python train.py --n_layer=14 --d_model=128 --n_head=4 --n_kv_head=4 --head_dim=32 --d_mlp=512 --vocab_size=1024 --activation="geglu" --norm="rmsnorm" --norm_place="pre" --norm_eps=1e-05 --positions="rope" --rope_base=100000.0 --rope_fraction=1.0 --qk_norm=false --attn_scale=0.177 --bias="none" --tie_embeddings=true --parallel_block=false --init="normal" --init_std_qkv=0.0591 --init_std_o=0.0591 --init_std_up=0.0591 --init_std_down=0.0296 --optimizer="adam_variant" --lr=0.00169 --beta1=0.9 --beta2=0.99 --weight_decay=0.027 --lr_head=0.00535 --warmup_steps=493 --schedule="wsd" --decay_fraction=0.71 --decay_shape="cos" --final_lr_fraction=0.1 --batch_tokens=[8192, 16384] --seq_len=512 --doc_mask=false --train_tokens=156000000 --steps=13007 --dataset="wikipedia_en"
Each number is 50 + 10 x the weight over its row's rms, rounded and kept within 0 to 99. Layers, rows and columns count from 0. The size before them is the row's rms in percent of the matrix's.

# layer 2 MLP gate, 512x128, rms 0.156, rows 70-88, columns 0-127
106:50 55 57 31 57 46 43 56 49 56 40 49 60 45 58 66 47 47 52 49 47 46 47 42 40 63 59 49 51 55 51 66 60 52 42 36 63 61 36 43 44 62 62 48 64 40 43 56 58 64 32 41 51 38 44 57 55 50 51 55 46 54 56 48 55 65 48 39 36 74 57 42 66 43 75 61 40 54 72 47 47 66 50 54 47 47 54 51 48 46 57 56 37 42 66 51 48 45 60 80 48 44 52 50 60 73 33 54 48 56 45 40 63 48 51 64 49 46 53 71 63 52 38 74 53 45 53 73
080:57 51 62 66 32 64 49 40 57 45 39 59 52 60 47 86 58 65 44 51 32 61 50 37 63 45 36 60 46 79 49 50 50 57 39 53 47 51 43 44 52 54 54 41 50 47 58 49 68 44 48 61 48 50 58 56 31 39 53 43 41 34 57 55 46 42 53 61 50 67 51 53 46 52 52 43 53 42 55 57 31 61 61 57 55 53 54 55 47 35 43 50 70 63 48 24 45 57 55 70 62 50 45 54 47 62 41 54 63 49 47 45 50 50 42 47 52 48 39 48 49 50 25 65 29 57 54 57
102:65 51 61 41 46 54 59 52 67 59 43 51 49 48 61 55 67 45 40 34 38 48 46 66 54 46 24 43 59 49 27 65 46 66 41 60 41 47 35 51 46 28 58 51 61 35 35 48 72 68 50 36 41 45 54 58 54 54 42 53 43 58 63 48 33 65 48 39 44 42 53 61 53 45 59 52 45 56 54 38 60 55 37 64 43 44 39 41 65 49 40 46 55 45 62 62 46 63 62 45 53 51 46 71 51 49 45 55 51 40 51 39 59 32 65 44 42 57 56 48 53 73 51 61 55 40 60 45
097:43 49 56 55 41 47 56 60 47 42 42 55 54 31 35 49 50 60 72 61 60 72 51 48 44 42 48 45 57 49 71 56 70 42 34 47 52 65 48 66 58 53 63 43 50 45 35 48 43 33 63 62 53 53 44 54 54 63 57 56 52 42 50 37 55 39 50 46 48 46 42 59 39 51 44 46 53 53 59 44 44 53 43 44 35 57 55 54 53 24 41 45 45 53 50 43 25 69 40 56 57 48 45 33 35 60 47 67 42 69 40 59 44 60 45 38 39 45 57 54 39 76 40 40 38 49 58 66
091:57 32 38 49 54 50 63 49 54 41 28 60 50 38 48 49 57 40 58 45 49 48 59 40 79 53 42 50 49 49 61 57 40 49 68 47 59 49 47 38 44 55 61 49 57 29 55 41 50 47 58 60 60 57 62 38 54 51 47 34 34 53 53 36 53 57 56 41 54 45 41 55 63 35 89 27 56 51 55 40 32 51 45 57 57 49 37 51 40 54 43 44 41 57 60 49 63 51 49 45 41 37 58 40 65 52 48 39 56 45 61 27 47 52 50 47 57 50 66 61 38 56 30 46 61 48 36 47
102:44 61 32 32 44 30 42 52 56 70 50 37 50 42 49 47 66 64 47 43 65 40 71 39 38 52 45 47 42 38 56 60 54 47 45 48 55 43 44 40 44 44 46 68 63 48 41 63 40 33 50 47 59 51 39 51 52 42 37 39 53 52 48 30 52 49 58 42 58 54 40 48 33 47 48 51 38 57 34 50 58 50 49 52 46 59 48 43 53 65 72 42 48 48 66 61 46 51 52 39 52 33 59 45 49 51 46 67 48 51 50 37 77 53 25 43 60 73 58 62 40 60 44 56 37 36 44 39
103:50 68 47 73 45 38 46 65 48 52 38 54 50 55 66 43 55 59 51 47 63 43 60 52 40 38 68 33 50 58 42 57 43 51 49 49 57 56 49 45 48 48 62 53 60 52 48 66 59 41 65 61 64 62 39 46 66 43 47 50 51 45 67 41 48 55 46 41 51 56 61 47 61 34 78 37 41 55 59 56 65 47 56 49 50 50 27 55 47 60 41 49 44 60 47 58 61 36 67 54 56 39 59 57 52 56 46 45 61 37 65 40 56 36 51 39 43 50 45 58 83 54 31 58 53 34 50 60
104:59 46 44 71 51 46 45 50 48 58 38 61 60 36 17 78 39 41 62 48 50 67 50 64 55 66 46 67 50 43 68 56 59 37 51 43 50 56 39 59 58 43 43 55 40 62 57 54 50 56 66 46 36 60 61 57 54 46 39 51 46 55 58 42 42 57 53 38 67 50 58 41 61 47 54 58 56 38 61 61 47 54 35 55 72 45 44 53 58 48 54 45 56 53 49 45 57 36 45 71 52 56 51 61 34 28 60 48 57 34 33 56 46 46 37 50 65 48 52 40 51 55 54 46 30 48 51 51
101:46 65 49 54 56 65 36 64 47 59 51 56 54 47 44 45 56 38 57 54 52 43 23 53 45 28 58 31 48 51 44 41 49 55 42 56 49 46 66 24 62 40 56 25 46 55 44 65 47 33 49 43 59 50 69 32 42 43 39 50 48 58 52 54 54 49 40 38 65 49 54 47 70 61 51 46 61 48 64 56 53 68 45 42 49 73 51 46 47 47 42 47 50 42 37 33 48 44 39 61 65 45 46 62 59 48 35 46 60 50 45 37 67 55 43 51 65 42 41 40 37 33 59 56 48 35 52 48
107:49 45 53 61 56 47 57 64 19 49 45 45 59 62 58 45 47 53 53 54 52 45 46 61 67 61 43 41 69 45 60 51 56 45 50 49 55 60 39 49 43 57 51 42 56 36 44 60 28 45 62 62 33 64 65 51 56 56 55 50 41 58 45 24 51 58 32 46 44 39 46 36 48 64 52 57 40 52 62 40 32 62 64 41 52 58 49 54 26 36 43 32 58 47 38 42 53 47 31 59 49 51 54 53 47 55 61 48 46 53 35 40 41 41 52 59 68 39 43 49 72 50 42 62 65 59 46 60
100:30 34 33 44 52 49 39 49 42 43 46 64 65 53 53 36 74 42 64 42 47 53 51 45 57 61 49 40 64 69 43 51 73 56 44 58 43 50 63 37 40 34 53 36 49 50 48 55 64 63 32 58 47 52 64 30 60 47 53 41 36 55 59 49 38 63 40 47 51 61 36 41 46 61 73 28 45 33 45 62 54 56 44 66 44 47 57 47 36 28 55 52 43 47 58 61 48 47 45 48 57 38 54 56 50 42 47 38 47 44 49 32 58 46 53 59 47 37 55 47 49 63 38 56 46 45 45 36
112:52 40 48 39 56 56 43 65 42 50 28 56 43 34 32 62 67 48 42 53 66 47 40 29 53 52 55 46 60 44 58 40 60 55 36 36 32 60 49 44 66 38 52 36 55 52 38 59 44 54 53 68 42 41 55 64 53 61 52 50 51 62 43 56 54 59 58 39 51 49 59 53 65 38 46 43 33 43 61 50 52 40 54 49 52 61 35 57 62 65 39 46 65 42 54 47 64 60 39 78 81 37 35 58 45 49 54 56 52 60 47 58 61 66 46 47 51 40 48 60 45 57 52 48 57 66 48 54
100:41 61 49 51 56 56 50 54 45 45 45 39 65 42 51 65 56 80 29 32 42 45 40 46 51 60 57 54 58 49 60 54 62 55 38 53 63 43 40 30 54 54 50 32 49 50 36 56 53 41 44 44 31 65 36 66 46 59 49 47 46 42 40 41 41 44 42 47 63 56 55 58 50 73 38 62 53 34 58 67 39 43 55 53 40 46 49 48 54 59 62 56 43 55 51 72 44 64 60 52 27 52 49 47 48 66 40 36 68 43 55 59 44 62 48 60 42 30 55 37 68 49 46 49 46 53 51 45
094:44 49 42 39 54 66 26 56 61 41 53 52 47 50 54 53 45 57 50 54 46 44 53 57 39 39 49 44 50 54 53 45 53 52 43 59 58 37 25 69 55 46 52 38 54 37 35 47 37 30 62 57 49 53 32 48 50 44 57 58 53 59 56 63 39 46 35 35 50 29 50 57 53 39 59 52 40 38 63 54 56 50 42 63 33 57 47 62 58 31 39 53 67 63 63 40 46 53 54 50 64 45 47 46 41 66 41 59 73 46 48 51 61 67 50 51 43 45 34 34 77 49 42 55 45 56 67 59
102:52 34 31 54 48 42 57 56 35 48 52 53 52 50 57 44 42 60 49 42 46 45 44 55 54 59 49 51 33 28 56 56 50 39 49 31 63 68 61 61 60 31 48 57 56 57 64 68 59 52 69 50 50 42 55 40 50 49 44 51 43 43 51 54 47 47 43 43 55 53 69 60 44 50 43 40 54 62 28 64 54 49 55 27 53 49 56 64 51 43 67 64 32 59 52 27 50 44 38 47 52 46 49 50 52 45 47 66 27 71 51 59 40 47 62 39 69 30 57 51 39 55 54 42 63 52 52 38
095:49 53 53 63 37 45 60 50 59 43 53 46 37 43 53 37 40 49 50 33 47 63 50 70 45 55 54 35 37 55 41 50 87 61 36 57 53 43 48 53 71 63 55 44 51 47 44 54 59 33 20 52 38 41 31 39 48 50 36 28 41 73 42 63 53 53 49 42 58 42 51 38 55 48 52 43 64 49 53 37 46 56 38 47 47 42 43 61 50 70 44 46 60 49 28 41 53 43 40 44 45 46 47 73 47 48 42 45 60 55 49 54 59 64 60 54 48 48 57 58 48 52 42 50 62 50 58 39
107:46 55 49 47 41 38 47 73 59 51 51 55 41 56 39 65 37 26 48 35 65 57 42 47 61 48 54 48 36 34 49 64 58 63 68 48 51 64 52 51 56 48 50 34 77 71 41 54 41 45 62 62 57 64 53 33 50 61 47 43 55 41 27 65 52 47 61 58 41 46 43 49 57 34 49 39 48 54 59 44 61 63 63 32 51 48 43 40 52 54 53 35 45 54 63 45 53 50 51 45 45 32 44 52 62 57 43 67 51 55 72 57 34 48 67 55 51 53 53 65 46 51 57 51 53 36 49 49
106:50 58 59 38 43 47 42 39 50 64 49 47 65 49 48 53 40 54 50 30 53 63 47 48 46 57 41 58 61 58 48 58 42 31 64 43 59 46 62 59 58 42 66 50 54 43 33 64 62 34 56 59 60 40 67 48 58 53 40 43 28 47 42 77 47 36 39 34 64 41 66 64 52 62 47 50 47 60 32 58 52 35 37 48 46 49 46 54 47 22 56 40 58 40 34 55 45 48 50 62 61 58 67 38 58 55 54 57 69 43 38 50 59 55 52 59 55 58 46 63 54 53 51 47 68 42 55 53
095:36 64 37 37 60 35 65 56 61 65 53 45 54 53 44 52 45 43 53 65 42 38 48 49 66 44 50 57 56 45 48 56 45 43 57 33 32 55 67 67 46 48 63 39 76 47 57 53 61 46 48 50 52 51 39 46 51 68 74 36 46 58 67 40 61 52 51 27 62 40 63 33 45 56 55 41 59 41 56 53 43 40 37 45 52 43 40 42 54 37 59 34 41 50 51 36 40 41 58 56 34 47 40 57 38 47 53 57 60 50 47 39 52 32 44 50 51 51 54 53 63 45 55 53 35 38 34 34
# layer 2 MLP up, 512x128, rms 0.146, rows 70-87, columns 0-127
107:50 51 53 32 39 44 70 46 63 53 52 49 48 53 37 49 41 38 45 63 55 58 48 68 56 63 58 54 44 56 48 59 49 37 49 55 49 58 53 57 46 63 41 40 62 51 47 57 46 68 44 43 50 65 52 35 47 40 47 55 45 58 65 42 64 44 59 41 40 46 62 47 48 41 46 44 37 41 31 51 60 69 68 61 46 61 39 54 40 50 68 56 65 62 53 36 50 46 30 64 52 49 50 71 45 60 48 44 53 68 41 51 25 60 62 62 53 41 48 58 56 36 59 52 72 70 38 37
080:44 67 41 51 45 61 65 50 68 34 45 41 50 59 48 52 42 46 63 59 56 37 45 34 49 54 68 30 55 25 46 50 64 48 46 47 69 37 51 39 27 29 52 36 55 43 51 52 34 45 42 53 70 45 56 61 59 54 56 61 33 43 42 59 52 31 47 36 40 34 50 44 49 62 43 60 40 65 42 62 64 55 54 64 50 53 59 40 37 64 49 34 50 37 46 65 50 62 44 49 34 52 53 44 47 49 43 57 53 50 30 43 58 63 57 47 47 61 47 41 54 55 49 52 54 59 45 45
109:43 51 55 57 43 56 43 54 50 56 42 54 27 49 49 46 44 42 60 52 33 46 37 49 48 49 30 42 60 45 30 67 36 42 49 58 55 63 46 55 61 25 58 51 36 47 56 58 54 58 43 55 36 71 64 50 50 54 44 50 50 40 37 50 40 43 51 42 53 53 61 47 52 29 56 65 52 73 47 55 45 62 23 54 73 51 36 52 48 56 51 37 45 36 35 52 54 41 58 43 47 43 46 60 46 29 43 57 49 60 50 55 74 46 48 55 57 39 74 58 52 52 60 50 59 52 35 42
100:46 54 46 48 51 46 57 40 57 56 43 56 36 56 35 44 55 30 50 55 57 49 54 51 56 33 51 44 44 18 53 51 48 63 60 46 58 60 38 66 42 57 57 48 55 39 43 58 41 23 52 34 41 47 48 43 30 55 65 75 42 62 55 46 37 33 52 34 47 31 62 51 49 56 54 50 38 49 36 57 49 50 40 61 44 54 44 50 36 51 43 45 51 24 40 44 50 68 38 57 47 62 53 44 42 54 54 37 52 46 57 38 48 44 55 62 44 32 67 47 59 50 54 57 32 49 28 55
092:46 50 33 41 48 45 52 54 35 47 71 42 44 55 59 54 42 37 47 61 39 41 34 36 52 36 40 45 50 52 43 51 55 53 50 33 43 51 46 51 57 44 50 45 28 45 46 50 47 68 37 50 56 37 49 57 53 59 57 47 60 65 55 48 46 49 46 52 32 71 53 45 48 69 42 75 48 51 46 85 62 38 59 59 48 45 58 55 55 51 68 50 62 46 43 59 25 50 57 66 46 36 49 56 33 60 46 55 62 39 43 60 49 42 38 67 42 49 55 44 45 55 45 49 54 53 31 34
101:43 51 44 68 65 55 49 57 47 54 68 63 58 41 37 66 41 44 46 44 38 62 40 51 56 45 37 38 57 62 38 53 69 58 49 59 56 44 44 38 71 54 50 56 36 54 57 46 67 73 43 40 67 39 37 56 58 66 47 46 56 45 51 39 56 50 50 49 58 41 45 66 41 51 55 53 65 70 51 48 29 38 49 51 62 52 46 63 40 32 48 43 35 67 49 56 51 52 63 45 49 40 60 70 45 39 38 47 54 53 38 59 54 33 53 46 52 55 30 51 46 48 54 41 29 44 54 63
103:57 49 37 54 53 50 46 57 61 56 56 33 41 67 50 51 67 74 66 52 47 42 53 51 52 63 34 20 51 55 53 41 46 42 60 52 60 51 50 59 62 66 55 46 36 39 58 50 41 54 53 48 47 62 43 58 54 62 43 68 46 57 64 35 40 29 52 48 50 45 49 34 42 47 61 69 58 43 50 35 49 44 53 46 66 67 41 63 32 40 53 45 47 50 39 44 57 44 54 58 47 34 58 62 38 63 69 43 50 57 50 48 58 43 47 50 56 37 50 47 40 57 61 19 55 42 45 42
099:51 34 60 39 36 57 75 54 56 42 30 38 31 48 60 47 47 50 55 47 73 51 41 40 56 49 67 51 35 41 53 43 58 54 66 45 47 52 60 66 46 51 63 58 43 47 50 62 50 36 60 56 61 53 36 54 53 37 68 42 38 66 43 48 46 54 45 48 40 60 32 41 40 46 36 60 54 64 57 54 38 64 58 46 30 41 44 52 47 75 34 58 67 50 58 48 56 43 53 47 43 59 34 64 51 53 71 46 48 45 55 58 47 58 59 45 68 69 44 50 54 41 54 56 45 58 51 50
096:43 36 54 61 46 52 37 41 53 40 55 37 55 55 52 52 38 54 40 46 40 36 31 40 50 53 50 71 59 44 59 61 44 40 61 38 50 55 46 65 42 56 49 67 39 47 33 54 59 72 32 33 57 57 49 32 40 55 56 64 44 50 46 48 29 40 53 60 46 48 39 55 47 42 50 62 67 50 56 55 51 55 34 35 57 46 37 42 33 29 53 50 31 60 41 57 37 55 51 51 34 46 40 52 62 49 40 59 50 38 36 43 43 25 61 60 50 41 59 63 55 58 45 38 49 61 41 49
107:64 56 58 47 51 71 42 55 48 54 50 32 45 40 37 55 40 58 41 31 56 43 46 41 55 56 66 33 57 59 39 60 74 57 40 53 41 50 43 49 48 57 67 31 45 47 51 49 61 59 55 61 53 68 45 51 50 40 46 51 42 59 53 44 34 64 52 32 42 47 43 56 47 45 66 46 56 42 68 42 39 41 77 33 50 45 55 43 34 42 70 40 58 33 52 28 58 37 56 33 65 45 44 56 59 57 36 42 66 56 50 42 46 52 44 52 64 53 56 61 50 53 50 47 56 62 59 51
102:43 50 61 56 57 35 56 73 35 45 54 51 42 51 36 54 52 40 56 34 37 50 45 32 47 43 61 46 38 62 53 53 47 52 45 52 45 59 53 60 48 64 40 42 66 51 63 61 63 49 39 61 57 33 47 44 64 54 41 61 60 47 42 58 31 50 42 41 49 53 47 68 29 64 63 44 48 47 58 35 69 46 64 56 41 46 55 43 43 59 34 52 56 58 52 40 44 66 39 51 36 59 47 46 64 59 62 47 60 46 40 68 63 53 38 47 39 37 51 79 47 32 41 60 55 54 62 46
117:54 54 46 41 61 50 46 59 52 34 62 47 50 53 30 58 56 32 64 57 48 53 45 37 23 42 62 54 52 51 49 45 54 56 56 64 38 54 49 42 64 32 64 35 43 76 51 47 33 52 48 50 42 61 38 39 49 47 48 47 57 48 48 56 51 72 26 37 47 43 55 46 63 54 36 46 40 40 70 42 36 37 56 38 51 66 32 53 58 68 55 33 52 58 46 64 64 47 32 63 60 44 50 66 54 55 53 53 40 53 55 60 50 63 57 46 47 57 51 57 51 39 39 39 49 62 51 58
102:46 39 45 59 61 39 45 42 43 42 56 40 43 38 49 39 62 55 65 48 31 46 27 50 65 52 45 64 68 43 58 36 47 72 38 61 48 54 41 55 47 54 40 58 47 52 43 37 53 61 52 64 31 28 48 50 44 55 53 31 44 54 53 54 64 28 58 34 50 46 64 54 50 52 48 50 61 39 74 51 51 58 45 50 52 43 43 50 74 53 49 56 45 23 54 68 46 45 42 61 60 68 52 48 56 65 54 54 54 54 59 54 51 44 38 57 67 61 50 49 62 53 40 43 45 60 57 45
091:64 50 48 48 50 44 51 42 52 48 53 52 48 63 41 39 66 57 43 54 57 46 53 47 57 56 51 68 50 41 53 68 51 60 49 48 58 59 55 55 74 60 33 70 41 80 66 50 70 62 38 35 41 37 56 55 55 59 42 37 56 41 58 62 58 53 58 49 57 54 48 39 39 41 61 62 85 59 45 58 45 42 55 50 48 35 51 44 47 47 62 38 43 54 62 41 47 33 45 44 35 46 28 54 63 51 52 47 46 57 39 26 43 43 60 41 52 63 48 51 44 50 60 53 50 58 47 36
105:67 31 43 62 53 48 43 45 36 61 44 64 50 48 56 49 35 38 25 38 34 59 46 54 49 43 36 58 73 60 59 45 47 53 29 35 52 59 47 37 48 47 51 44 62 59 60 53 49 48 50 42 56 47 65 55 58 45 63 38 48 67 48 34 60 37 39 56 59 46 60 45 64 52 44 48 39 45 59 33 59 39 41 39 45 59 45 41 42 36 38 45 51 39 48 48 59 49 60 53 56 26 41 44 64 62 58 61 53 43 52 54 50 67 44 36 59 52 31 42 35 57 46 41 47 55 52 72
098:44 26 67 34 77 51 53 56 46 45 39 68 49 58 54 66 55 41 45 47 51 43 40 46 58 44 35 63 42 63 74 50 32 49 55 39 48 45 43 60 30 38 32 42 47 54 54 61 64 52 68 55 48 41 69 51 63 55 52 62 62 41 68 42 36 31 54 52 48 70 45 44 61 48 49 54 45 46 48 58 48 59 55 42 45 45 61 47 53 40 38 42 49 46 58 41 53 54 52 64 63 52 52 42 51 61 51 47 26 59 34 63 43 56 44 51 61 52 46 50 44 43 57 48 63 62 65 43
107:53 47 39 43 51 61 55 37 59 58 47 48 35 44 59 39 50 43 47 59 46 34 60 41 57 39 54 60 56 53 45 59 33 47 32 61 46 61 48 26 55 48 43 40 54 44 50 41 53 47 60 63 57 50 50 39 60 70 53 52 70 43 65 49 32 40 61 43 34 57 38 54 45 44 48 17 54 54 35 55 36 38 44 40 80 41 45 39 43 54 47 39 34 44 39 44 44 56 50 34 28 56 47 45 50 54 45 44 40 40 61 38 51 58 44 41 51 56 52 39 50 46 36 53 34 43 47 59
101:43 58 35 62 56 64 41 46 54 60 42 64 52 60 63 52 58 40 33 59 44 43 47 47 55 47 60 43 54 48 61 56 55 67 21 39 69 58 61 51 64 41 57 32 48 53 57 40 42 47 53 67 51 63 22 47 43 53 52 48 49 47 51 46 61 66 47 47 38 50 47 52 56 54 61 54 50 35 65 48 60 45 50 71 40 44 54 40 60 75 47 64 51 53 56 47 51 60 46 67 63 43 50 52 60 56 36 59 52 60 74 32 46 64 34 48 48 36 34 36 52 56 51 59 46 52 48 46
# layer 2 MLP down (transposed), 512x128, rms 0.144, rows 70-87, columns 0-127
104:59 54 56 32 46 47 62 43 54 53 46 52 45 46 35 54 31 52 51 50 34 40 47 53 70 52 51 43 43 48 54 58 55 39 49 53 53 52 68 55 34 73 45 52 36 38 36 39 52 70 47 64 65 49 42 40 48 52 67 47 38 62 60 58 53 35 59 58 38 54 44 61 46 54 44 22 41 60 45 58 53 68 57 40 55 51 50 43 50 42 74 58 59 46 50 50 52 41 41 40 56 53 37 61 58 45 49 54 61 46 53 38 58 50 70 64 58 56 58 69 75 52 48 63 67 67 55 52
085:58 48 55 50 45 68 31 38 58 50 62 50 30 42 51 53 62 57 52 44 52 36 53 55 54 60 57 47 58 45 64 59 42 29 47 47 49 37 51 34 44 29 62 36 52 63 41 47 53 59 50 52 67 62 57 34 41 33 35 52 30 71 45 45 49 65 28 53 58 58 29 64 59 42 57 52 60 38 51 53 41 58 45 48 42 41 56 59 60 45 58 52 53 40 48 49 39 44 47 51 65 50 73 46 49 54 55 56 69 44 70 44 53 57 39 48 51 60 38 67 52 37 44 58 58 58 50 50
106:61 52 42 32 49 64 49 53 50 63 63 48 64 44 56 74 60 43 46 55 58 38 34 41 64 41 68 51 41 54 48 46 50 39 59 42 46 55 60 50 64 61 65 55 52 61 50 34 44 39 45 47 34 49 25 46 45 44 40 39 42 57 50 54 55 55 62 71 51 39 51 37 57 41 31 63 61 58 42 41 43 61 56 30 51 44 56 40 58 57 55 44 50 45 36 62 44 58 55 43 48 63 38 53 70 38 44 68 53 59 43 58 56 49 62 56 70 50 52 43 54 56 64 42 65 60 36 36
102:39 43 53 46 48 50 37 57 49 37 35 51 26 69 59 35 45 53 48 33 61 59 51 40 45 54 49 47 25 48 49 43 47 50 57 51 48 30 58 50 38 39 64 43 55 37 52 36 51 53 58 37 33 42 44 72 51 51 45 31 33 51 40 45 63 50 47 65 52 39 44 55 51 59 38 60 58 51 49 41 57 49 46 45 35 35 35 51 79 58 45 63 36 40 51 63 46 35 53 45 41 55 40 59 49 67 57 51 69 61 66 56 39 55 49 55 35 53 48 50 57 32 62 42 55 43 57 49
090:46 36 45 41 63 40 48 51 59 43 42 68 57 49 48 56 50 42 43 51 62 53 61 45 62 53 49 40 57 45 60 63 57 49 52 58 54 64 33 60 43 61 73 45 58 45 43 68 46 29 57 57 40 65 44 42 37 67 44 28 44 46 64 31 40 56 57 42 62 48 46 62 34 31 57 57 49 49 47 30 46 54 34 52 58 50 45 47 31 49 51 64 49 67 47 40 65 47 27 53 33 46 45 38 45 43 59 62 54 55 59 49 55 50 55 64 56 54 59 46 26 42 43 55 59 42 44 58
102:47 42 52 58 72 48 44 56 60 45 52 49 48 72 68 34 54 29 40 43 60 48 44 49 57 78 65 55 43 53 47 48 66 47 50 43 54 45 44 51 67 53 42 68 39 45 55 66 31 59 65 51 54 58 49 33 42 54 31 48 51 45 50 34 58 68 47 55 53 51 56 51 37 45 57 39 44 57 45 58 56 72 38 66 52 63 41 46 45 54 39 45 46 46 41 44 50 50 31 65 47 58 61 69 50 50 56 56 57 55 43 43 69 45 44 43 62 58 49 51 18 55 53 46 49 55 57 48
103:53 52 66 69 63 47 59 51 50 51 48 38 40 72 49 44 63 58 41 42 46 50 41 47 70 47 43 51 38 58 56 43 62 44 55 64 54 43 67 76 76 64 43 42 48 54 55 38 26 70 42 53 40 56 49 56 37 48 36 57 39 62 43 40 36 51 43 57 49 31 56 47 59 63 59 62 49 59 38 49 47 55 43 37 60 47 64 63 60 51 49 59 46 48 42 47 39 56 38 48 49 61 63 54 29 42 51 55 45 68 42 43 51 46 50 46 63 63 43 57 68 45 51 54 36 62 50 46
100:31 43 66 44 54 59 47 52 53 53 34 52 38 52 60 63 40 46 38 69 50 50 54 38 57 51 46 55 52 51 39 43 71 52 54 48 59 55 62 57 28 55 35 57 58 46 47 54 52 35 54 36 39 57 37 44 51 50 51 55 49 40 41 54 59 53 36 65 68 77 41 64 49 71 42 55 58 60 55 54 52 63 60 52 30 47 50 43 42 67 33 46 42 66 49 47 61 44 43 72 51 41 40 69 49 42 53 36 60 44 57 36 48 59 58 54 43 56 59 41 48 33 48 61 63 33 60 47
098:59 31 53 67 53 57 60 36 54 63 31 37 55 36 54 47 35 67 40 55 43 52 55 61 55 61 51 59 34 46 61 43 39 48 51 35 53 46 33 69 53 54 42 68 55 61 55 54 52 76 63 61 33 47 33 50 45 55 50 55 57 57 59 49 40 46 64 59 40 35 46 51 39 46 34 55 50 41 42 65 40 43 60 50 45 36 52 48 51 51 74 31 44 57 49 59 33 61 66 54 55 38 40 52 49 57 37 65 60 70 45 38 54 39 36 44 52 56 48 57 54 44 40 42 45 52 54 49
108:60 63 60 55 75 62 56 45 42 57 61 70 37 57 54 50 37 52 44 45 27 35 43 67 77 51 56 45 51 48 61 58 47 43 52 54 42 66 50 52 49 54 44 33 62 58 38 54 34 53 28 53 58 58 41 41 47 50 54 56 44 62 39 43 31 46 40 32 52 46 54 27 42 67 65 49 33 34 55 54 44 62 68 33 54 51 52 52 36 38 48 48 60 53 41 51 55 47 43 42 55 70 52 48 54 52 45 49 55 37 36 51 37 48 49 55 52 43 53 47 62 62 50 58 39 61 52 41
101:62 51 43 47 41 60 55 62 52 47 64 54 68 58 50 33 47 74 47 38 44 50 59 49 47 51 56 43 45 43 66 38 53 45 50 54 45 48 50 41 51 54 45 68 62 54 49 41 66 53 48 53 61 59 53 48 51 60 69 71 56 43 30 60 30 65 55 68 34 73 42 51 39 62 54 56 57 37 56 43 52 59 47 59 44 45 52 42 43 71 27 52 64 47 51 48 36 60 44 50 43 48 65 46 44 58 74 36 52 52 43 71 45 62 57 52 54 40 52 46 58 40 32 47 59 58 39 52
107:49 48 50 53 73 47 50 69 52 52 51 41 55 53 49 61 45 49 58 44 26 59 46 48 58 45 61 51 65 48 40 39 52 51 43 62 44 59 44 51 58 58 78 52 47 61 49 39 48 46 58 49 48 46 36 40 51 55 59 45 40 49 42 63 62 55 37 46 54 57 73 70 77 42 37 37 28 55 74 51 48 37 54 65 66 70 38 50 62 72 57 41 42 49 46 57 55 43 42 52 47 52 46 55 61 50 55 55 30 41 54 55 49 57 66 45 47 42 59 37 45 33 47 44 60 46 54 46
105:29 50 64 59 53 42 31 57 52 15 36 66 75 50 56 36 73 62 53 57 42 49 50 54 42 56 57 49 63 44 49 37 38 60 40 68 57 50 43 50 54 47 50 54 55 58 45 50 63 51 45 46 46 67 50 48 60 42 66 53 50 40 42 47 47 41 55 48 52 31 50 43 38 66 49 29 52 49 59 63 55 43 40 53 33 53 53 43 42 61 56 38 38 45 53 43 52 42 43 57 48 72 41 41 55 66 50 58 57 48 57 68 41 52 30 57 36 43 47 47 45 58 49 40 53 50 46 34
097:63 56 44 52 45 35 43 58 63 42 28 50 61 55 43 53 52 39 52 43 38 56 46 41 46 56 38 62 39 37 51 72 51 68 47 43 39 47 62 51 65 60 40 54 40 60 51 67 41 54 51 44 45 57 60 62 56 64 30 63 63 55 53 45 72 26 55 61 45 62 54 43 33 42 51 54 57 51 47 58 34 52 39 63 48 50 61 31 49 52 73 45 68 57 58 55 47 43 63 41 63 41 36 64 48 49 53 50 46 45 37 37 48 49 56 49 49 46 51 56 25 53 50 36 62 51 41 43
103:53 48 51 54 37 57 63 60 68 60 60 42 70 65 51 52 49 52 63 53 43 39 43 64 59 43 65 28 44 41 40 65 59 48 52 57 71 40 50 48 57 45 40 56 59 37 51 56 49 74 46 45 40 52 27 56 40 49 46 70 45 42 39 62 48 48 65 65 54 49 45 42 45 68 52 50 57 54 40 52 35 49 65 52 62 53 60 46 65 46 58 43 44 51 47 59 60 57 38 65 57 62 35 54 28 33 43 46 40 45 41 51 52 55 55 61 32 37 47 50 72 42 63 47 46 48 42 53
098:46 34 46 52 55 46 48 62 44 47 53 51 64 57 56 56 50 59 52 59 49 58 27 44 26 55 66 45 49 39 43 50 47 62 47 55 56 68 45 54 65 50 51 56 35 64 46 87 50 43 50 50 44 42 60 44 59 52 47 35 67 44 53 57 49 53 61 59 41 50 47 55 44 56 46 41 46 43 70 47 66 74 60 58 51 58 43 40 52 75 33 38 59 39 57 62 45 36 38 65 50 36 62 46 51 46 62 62 49 30 62 33 43 56 49 60 55 50 40 55 51 32 51 53 43 49 53 50
105:56 49 37 74 51 66 44 56 45 54 53 50 46 48 48 45 54 56 49 61 59 58 45 63 43 50 54 52 46 58 46 36 48 64 39 60 61 41 49 37 59 54 35 63 51 40 66 45 44 53 44 40 49 35 55 57 50 37 52 52 58 49 50 39 40 51 32 42 56 42 52 44 48 77 42 49 68 51 47 45 44 34 39 35 42 51 40 39 75 58 51 65 43 58 46 50 38 62 82 44 52 52 52 44 41 74 53 48 54 55 33 46 67 62 36 59 54 48 52 46 34 49 49 43 50 62 42 25
104:50 78 39 50 54 45 38 53 45 43 45 57 51 44 64 58 61 45 34 39 56 57 66 38 57 48 66 52 55 50 69 57 57 47 66 42 64 44 54 80 60 47 53 42 59 31 57 67 46 45 53 53 55 63 57 46 62 48 53 47 33 50 56 46 41 63 37 48 55 60 46 50 59 55 43 41 53 55 44 49 41 43 68 59 29 31 47 24 43 60 68 69 59 51 52 44 46 48 51 53 68 57 50 60 40 43 52 42 61 67 46 36 53 54 46 43 56 44 38 53 45 68 49 58 50 36 42 40